config.toml
n_layer = 16
head_dim = 128
d_mlp = 1280
norm_place = "pre"
norm_eps = 1e-05
positions = "rope"
parallel_block = false
init_std_qkv = 0.0224
init_std_up = 0.0224
lr = 0.00124
lr_head = 0.00525
warmup_steps = 273
decay_fraction = 0.449
train_tokens = 523600000
steps = 7787
Each number is 500 + 40 x the weight over its row's rms, rounded and kept within 0 to 999. Layers, rows and columns count from 0. Numbers have three digits each. The size before them is the row's rms in percent of the matrix's.

# o: layer 5 attention output (transposed), 256x256, rms 0.0715, rows 133-179, columns 128-191
# v: layer 5 attention value, 256x256, rms 0.0675, rows 134-179, columns 128-191
o133 094:503547436498637507473487491464467551510508522488525455517531566494499413500428534532484500558480539488507482519549499497477468476485466496527502504552540501491508526432463450552516547578432527
v134 106:522482503440505543493549544463509477472467450549495524542543484490492604518422534491500509550444496493485434488536537477419516510451506430517545555419497565509489554472503487425479503433509511
o134 106:543523479513484503475494512474475430472504472502449599448515464356483495528474530529492532501483511422494502458509503468550519543555458430544522529505466480478552497526548498413538501551527518
v135 103:456479470476463538529501469524499499449501492482499550462510489501501459454518535497529542497505445455509517442521509468614491504517488494447452501510406571556527397596521495405598497442497487
o135 101:490432491476576497480475473498566449470487556496554518483567483508505503485496461497463563504485530473547492534561491476530429538487556518456409521529483500481559499574495453452499512527401485
v136 091:513480532442509525478507487509505558529509555571481510430494569525535523518447501531534520442481537530530521538454508457520512494467468452515490522437538481489437531450529507467528550510451531
o136 096:497487476432406439522528479513431557527523480539515501468530539581518544494546481554555536534509450541492416581562430502479489523525506525517502489498504491508479505500455502476478463557474526
v137 096:552556513593489438542529481542475517413475488470512533492465497500502496506508536484495509522532457465485442452426530506546520534512534527507532536556423457545530454567513518484516435625461503
o137 099:509455579516512474425463481512535486471523489418500417526474485523433547522466524465497534481424515521497532509480516559487455430523515505537486408616511511502468454545491542457477501426479538
v138 111:498539488516421491531467484509519522529487544508544489487490484512592461500461502505495601523562449483540527495499568570534503550535534539418449449546438522568493408443502508559512492497518492
o138 108:489497491530497526504508496525559515440518545493498483506538528636536475437411493490490606459514527537534495509503597504472450491546523540524475462493493482422472458433448492477504502501446543
v139 096:541456461504374542473539517510484520416482474445502524532517492507509501526487518522567508480492447431504469518505545529534504540480555505498479518460481499564451472548461493529500471460572473
o139 099:453485479555463581503467509517496466436476540529486524503483425529497448460434492480502537460509506496514505424533464546606514547433486474509557525456498472478429498461473565417483448535483497
v140 099:499500481530453511479510513516487525555513467464486506545528603501444494499499465529560559517466471443489446525511476529508550537516510496478468409526504500526510495538494470471537510490560482
o140 105:491501432516556496526500474503403515509483460496518499544510516583493472465497499521477496557502564527446423450576424530524534537436418497539539500556504546511515486434505436504446568595524480
v141 103:514487523498511435449466480540511505584502535500495502503473458512526489514521489486488498461530532494488495493494471506420489479462471582536490495512519441501449566453491472652471609533502444
o141 104:498523527475520470434447501476509583542412454540422432524529552493509457504498539487515456491490470475491455557482510440442478468444532575572472500476544440504462495434517477526503539535485462
v142 103:502521515454560541494461494481520504593496476464491471463479508512520481482494472491477503497519508484496572494473525514398501536420417428538503487496494442523509516550504469485574488559402494
o142 102:473462530465525529482525480514569508521552532401515465475425514596494468540514489516439501503467420532480487510437542441430499410553456464557410516500486465494510489469477493514454490455458533
v143 111:496449506577497438427539491510481548515497511589492560495508522492454450559499519509500484488520539487500442479471484529525545517495490489468520518466623456532426572474486514463519528545538507
o143 112:505508460505537504430499520449446514567497409459522507531538493319428498488474472515513442452508508458479448522477489610502542552449529536537499480527580502503425498453496458472510514532548491
v144 109:493479517533481575544524497500479489494535489458473502486436511507498483495558476491559374486498435508497456508484462482527544517497499482496423533431502479448546542516531493423592487511439488
o144 107:538420576518517509519509429505507480446506475471544512493433441591537525474577458500479505510514534582462479489495441556507434445530428490501462494520434474448610531554485506430459476528481504
v145 103:468518465503451535466462524523467522465516522572467519542555496495472466517518482496506454501444514487511483578511488492624487469496568484498493466499504498468485469457492485578526460454543509
o145 105:497520539520414515540525552567508483401472498523455495577512465406489524482494453448501474515546471531548483471505493565547501576462522464472518525516502536470493485427471505544461454449543463
v146 098:542536522486549503532537466507511497530469506452514513476495496506452528522513497519537550491521600521503509535511454504601496513571497483530505526379423535563469524417497486460529475574462535
o146 101:499539540427431530432489483505486559479519478485507464465496476426503520526563464534481537540536493505506588567582524531497464484516478538543456498410487479493492498452493539456518530519504479
v147 087:504451453457416517460463514503441525474506529608482498547528481482551495507484518488473588489493442517475549496548582518491494559463490500398511469453439541524538450467520524454524452460475481
o147 091:454497412500558549484506510569494416505451567425502553516473586388435468484466510511480506484516508473482456499498459546518474531530481503496503563536502545515541478577545413468505551538440463
v148 087:521517483522524502495503472454502481465506529488514508493474455510490533510544480537445458428532533497512540551431465461428484472548509436504469569487589446558500570482495445446538454518496525
o148 086:466440531496489497495542548472525470492592520499561437476466424610570504496559410531544535487518457502565566512487536621482538489563474437377492515469470454539473516480429577509540418478474509
v149 077:556532483418500474544508489466487440479491510412506500511486530518507570463518433520514618497480559502487489496558439508429455542559506486504489577448523470534574442500462495541568471472514494
o149 086:459565511545482540477524551515489487437476482533480440500433478577552466547550461492503559481527433564574506480561535517563541543549445510468520485444506480466537549551516509538463488514451471
v150 090:397506500521545519556523480489532517495545493522502478435499498505433419513438526527459483567481516529520562516487537502485499502512434476539417434511387532518498513432526494466497512558444523
o150 090:475456502427435450490531457513522447487467519527558542498506512571566497573540535523489507597469517532478509559579488461508405450523488534496403527530448582531527467457498514438522508571439538
v151 086:464500475389537547520502510470540485459498506478515488525508504518537491483445477527469454519459563502531470507460452495495494457530482493562472468582458498533481439516474496569506577458540489
o151 089:465454478505494404531533539499509482461494501563446488496547480648576517539550447516515563544498481535542489489528539370515563581458515479471470501522502454514527499456506499552468480509521497
v152 103:584477543577453469432459504498495500601524547470482517499499516499528546508556528524537481465546508450495508531513485470362492521447514525483434536452609455537466584489490435569494510525546496
o152 102:543536555519481544452440481457423564555549450530480450489499527446483428455487551472562445501497477430461440505518503565463530494473453470480504511503512452524466609455517477483538483610509477
v153 093:581485497469446477491502505505507514506506434453521482489457482504470478503507461495483421508491493430479552464492520458445485512496456373514476506497583500626535563579517482398515504475489476
o153 097:517463489509558482461394515433483538574557494404552500457566479657526475477457530537504455522519498433444543521490474455454464461474432471460502498496495461570508535468468584454581439511482555
v154 100:496540467588486467503564516489519449457477459451539533474479477503466528503583476471522502472574561497501520430492495547409491516522457538535521500486500428575548520567482469463542459519536461
o154 098:483460526563536510489476582455544523472490483480534461528453464547532529516537483463499482500571495555531532450523539489482529461442464457501495535459520513513465456517492488502494476421479459
v155 089:446535497480539489504507493487516497490504480566499496448495452501520494489503537500390549559527496554521595526486477504536438473562482504537475406569474510486488462429504537489521498508470509
o155 092:468467541500449466475552521500585502471514542544518507543461519503516556527520492476524521527509465495591544570518544497445412446517562554446422518487485531503501480481478501552513493410475512
v156 096:547568497463490424519474499503474485473499521506486496481519488512511554486520461512518497495484563473473461507522470476441451456471511549461390493497510520497581436421486479567508466487516493
o156 102:450544570507473489440477564581542475466473458564427414524477479477495488513494510461492513481519426536573460556514521514519476527505497524437482503471518494457508513520523493592458491455485456
v157 096:473500523456534479471513486485477491579555496551474472531559556483427519501481487477454520528450452615502512536540526498476491496402460472545540470488474498383477519429496519570424521519487535
o157 097:523607450482455535502570466592502444549530465512444554479494556385472561578506539504479445511398458491460412477442478487459588519500500456553520462495464546497497528506586535540508516501541483
v158 097:434502460530471522518505471511497547434478549498513520477506534505503535533473534504498541473500532526511550523420534476503461517434559454523462515542471519562524530453520505469507475519445518
o158 103:463478416482452470444497453511552476471488610478555502496523513581472551493487503496498574497462487540529513532497505564493444431507496453401489469548509499513467493526420586434522517492399540
v159 103:454424469487555523401495493463493564543508484512503503527458505502532510504477487517461433483437587479504515480442420468461473477484484423512550501537603479490438600510481502531532571465456501
o159 107:418518381511551424427544525440514520567479452474466534509505514487520500535552446563517487416510502483541502499452508489509491579454543503471485517506544436509493552482455495489523523536458513
v160 094:529541500522451517489521525525510477566484406533494538469496454505522555422526495502502489443497442435498459460618546490473524519446457530446490473486470537451539475566490469511576488445549480
o160 100:513547517621506565497481530513472485447481434512369542462459471535458466513487533484429522447504483453517476437550543455529504485482510513506557473525489482409533490585528395460500502451495493
v161 085:566485514474492481526489511496500502478456482455509491425460529508532559493486515492598515545485550440467505468513475500470468483492509494484489567442549558538517489498521516445497508504430500
o161 088:505496527480508503436412459450478566500524481533508481466520523561474492426472552521515532500515495506510544549517472462532411446534505550484486465462540498477498545548459507488505529525419533
v162 112:537495499516416437507497491575467530553540440447475479469454504502445439477554464471489455494459477512498534491546501505546462505446460487506537465467531467483523571547510515528552453526523481
o162 113:480555521545434574460462490553496565501456467469494536485465500569507512507469508487435419497458460488427477491510487503490464453406497546506535467474472560526488473504499543465479457477488500
v163 091:526451490491554499519556517468507449460491472387526499511484503497538553539479502495518531555482481566498487411517523510411478496531551486520494514468458550550537461514469554476470507498506499
o163 093:524550502554470516461447528392443461468481441553537528494474470460535488527514527490466558525482517493505499464591592436512537538517465475498502536427517473494556538535522526509480532510548516
v164 083:455533530561464462514488474497504511501526510584508500429500469484500498497478585504448558508548486556519551517493624492486479493499501508442506472542447521433500483405528524469458442519481544
o164 090:493517502468437496489529484504570458540526571531571541488476563448479551492499564505511514493458511478529516567482525587473423440569571565464488497527448551549439483544496498490526506465469542
v165 095:507540523453499493546476515519503465570490495432474463484544618504492519454503492492569535567463457474468450508544512466495484508473484495507434522500471533478514445569503463521469490516531488
o165 097:534531550472475511539481470558478497486495535562496450477499492592498463491480562474468481620440499515417455508528436411491490498504433491541493456547466511510548557542545467541468508559480540
v166 110:469506501514473447401507496477502507568547464456525459494451511518531467450551498540488460461520512497504502451495368467485454462527427455482463473580592486531511513560500489543475561507524469
o166 111:444529468547540464443471499433533524579517481502536447518545511699598455478540479533528449464523474501539517521487472490437477467451507554457512507511505425550495578482479473573530508517471538
v167 088:520511497555493527564461487497478511459553512479466520503529441502418368530542496531476418464505470518493511518487555487508504504481541553521432537514445469613513432450503535520487442509449537
o167 084:492467544449446507469489483543509395508525497468500508492503499490501493561492506459499479495460484526473472506493564547557540534513509473435472506552468482491453513541545569459477424503527424
v168 111:548453546450495483466509472497488517462504633438515492508507531514545482549494519523517537490529503507504465495462447498558498500534562550475501655476545473581409486454491515579436556519479521
o168 114:526516523422505482440475453466488526524525498516561456471580518498497510478501485531609523490469475491483475562481512532500522547532514525502484444492513383518465566476522588504522521598514470
v169 112:485550506514486494527500514531475483551538493489487483590507515497439461503538464498450471418489490528471485462577494428475490515454489491521544478493385454497533535407511439515546543535535498
o169 112:550578514516521499567478528503472522467450517505471473476499521413587435506538477516483422534503527514482529505501556554501501463504444462584533459545485453501539488492561407477505484551543492
v170 106:471468531492490549562475479525542529550491532488498507457448474504512322498508496507560493479568517460517575557513505516647532561528482560494422470463393477467481490489505470530510520510514507
o170 108:524435554469490517612497438490531544480488557465549548480495443476493461495530504484462488578534531511473484530531482453512445519485537562564443545452447489474527471419507486417519487549485454
v171 107:554491520530473575539537489551482454551529492450465510479500498505554487470524528505498495430534520608529507518547539515538510495539485476491448577434405492542512445588530507478485494532463499
o171 106:521478547534462577476542452549529437471585525518481506488518540534580503527586442530435547453494485533516495471561523437508538543538525522495459500458441491453481540580493467458465458582501477
v172 121:472501503525543511552520494472527465515498500567518495491492559498505456491528465500526489497571527528506552550498522530507548543507459540459441423464425488485468465366479499484502525506511534
o172 116:511485502465516555587610512522541493527574505498500527523441512518471576503572497540501498511522579574468460545469530476473520567501455532551476453442457469507528494501544469488517569497567459
v173 108:483533463428474451424455489507451525503546512555475487494560521494489500501508493487469558542418551524493430512510424540543481502527499502428566550518500523467523467521524538533524436479459504
o173 109:396533425438486524446560517569473529488458512462499468540496539399501482515477435544514503443528489491497496530548422571565496529549517552496479508547552604484520445530528429514467530542451450
v174 106:472475463500528567535502468531478530532541469512497498563449457502462488521483472498455521566446554494530553507476498546592505520579539420493541462483494552500481512470514529538536528473446512
o174 108:491515386491481507424523495531565510484472480448526569490540580498525505550506441539445511463553519471531549450517565526501475575474547474496462519495528583494535516443437550429528471551423490
v175 098:479489499487504524471472510462521495426500508595507528438506477493542486486554553506507535472577484449514593496464547485523488495502494545483478538505521465486467446545506559491491470479491507
o175 103:459434524478472563527547537479531476505534607512552520522437489516421504500489529436582529504547469504523495531478484520530480507520579518471485570494524475496472521592500497497513486378465467
v176 095:482490474526520482495510499495508562474486546518548517553488536501536530547411534527483610423548553503511564482412564489537528528484517440500575485521465486592406522463489449499513495507513539
o176 099:458504409490507440543554572500450519518527533433525478477556541489503536507498456560529569474528546526541530476491550538531515562506515483558535515514518471559415464450439503487538474503502519
v177 103:484520479511406507507476496538455525457535499480481475531489435488468337515500463482458497552538432458473552475549454563570474528587518539474453503472472499534526455409496508489519417564483463
o177 105:508441520464539528470425472520537528476393548421521520514464464428526407470415488453450425488520514505469598501461496561476377396480480547497473518538497508468455474495535514472520464499457496
v178 098:523500467516449518508493516558457491482498457490465531498498458508481546481522503478553542497461452505480443463557511507503479467430537546489383518390543570481532473440499462510548499471512463
o178 099:515519488578500565420414472538499482393428443565435534470476493488482468480456515445423507446474497509547460484545533494559445478433523512460498537468502491410506530577490486475505472521467478
v179 110:513467506556561491546535495486536437484467472433554525522465531506550497472579529515499528423565398466489483488482541461412529514490526519523480486489507487521469504573492472487453567513540482
o179 106:542499551576592539520448464424510464514530524553550478547500525586475492485550511472534518441506523514518555497475504455492548466490530506530510490419520356523539540551446514557501577452526522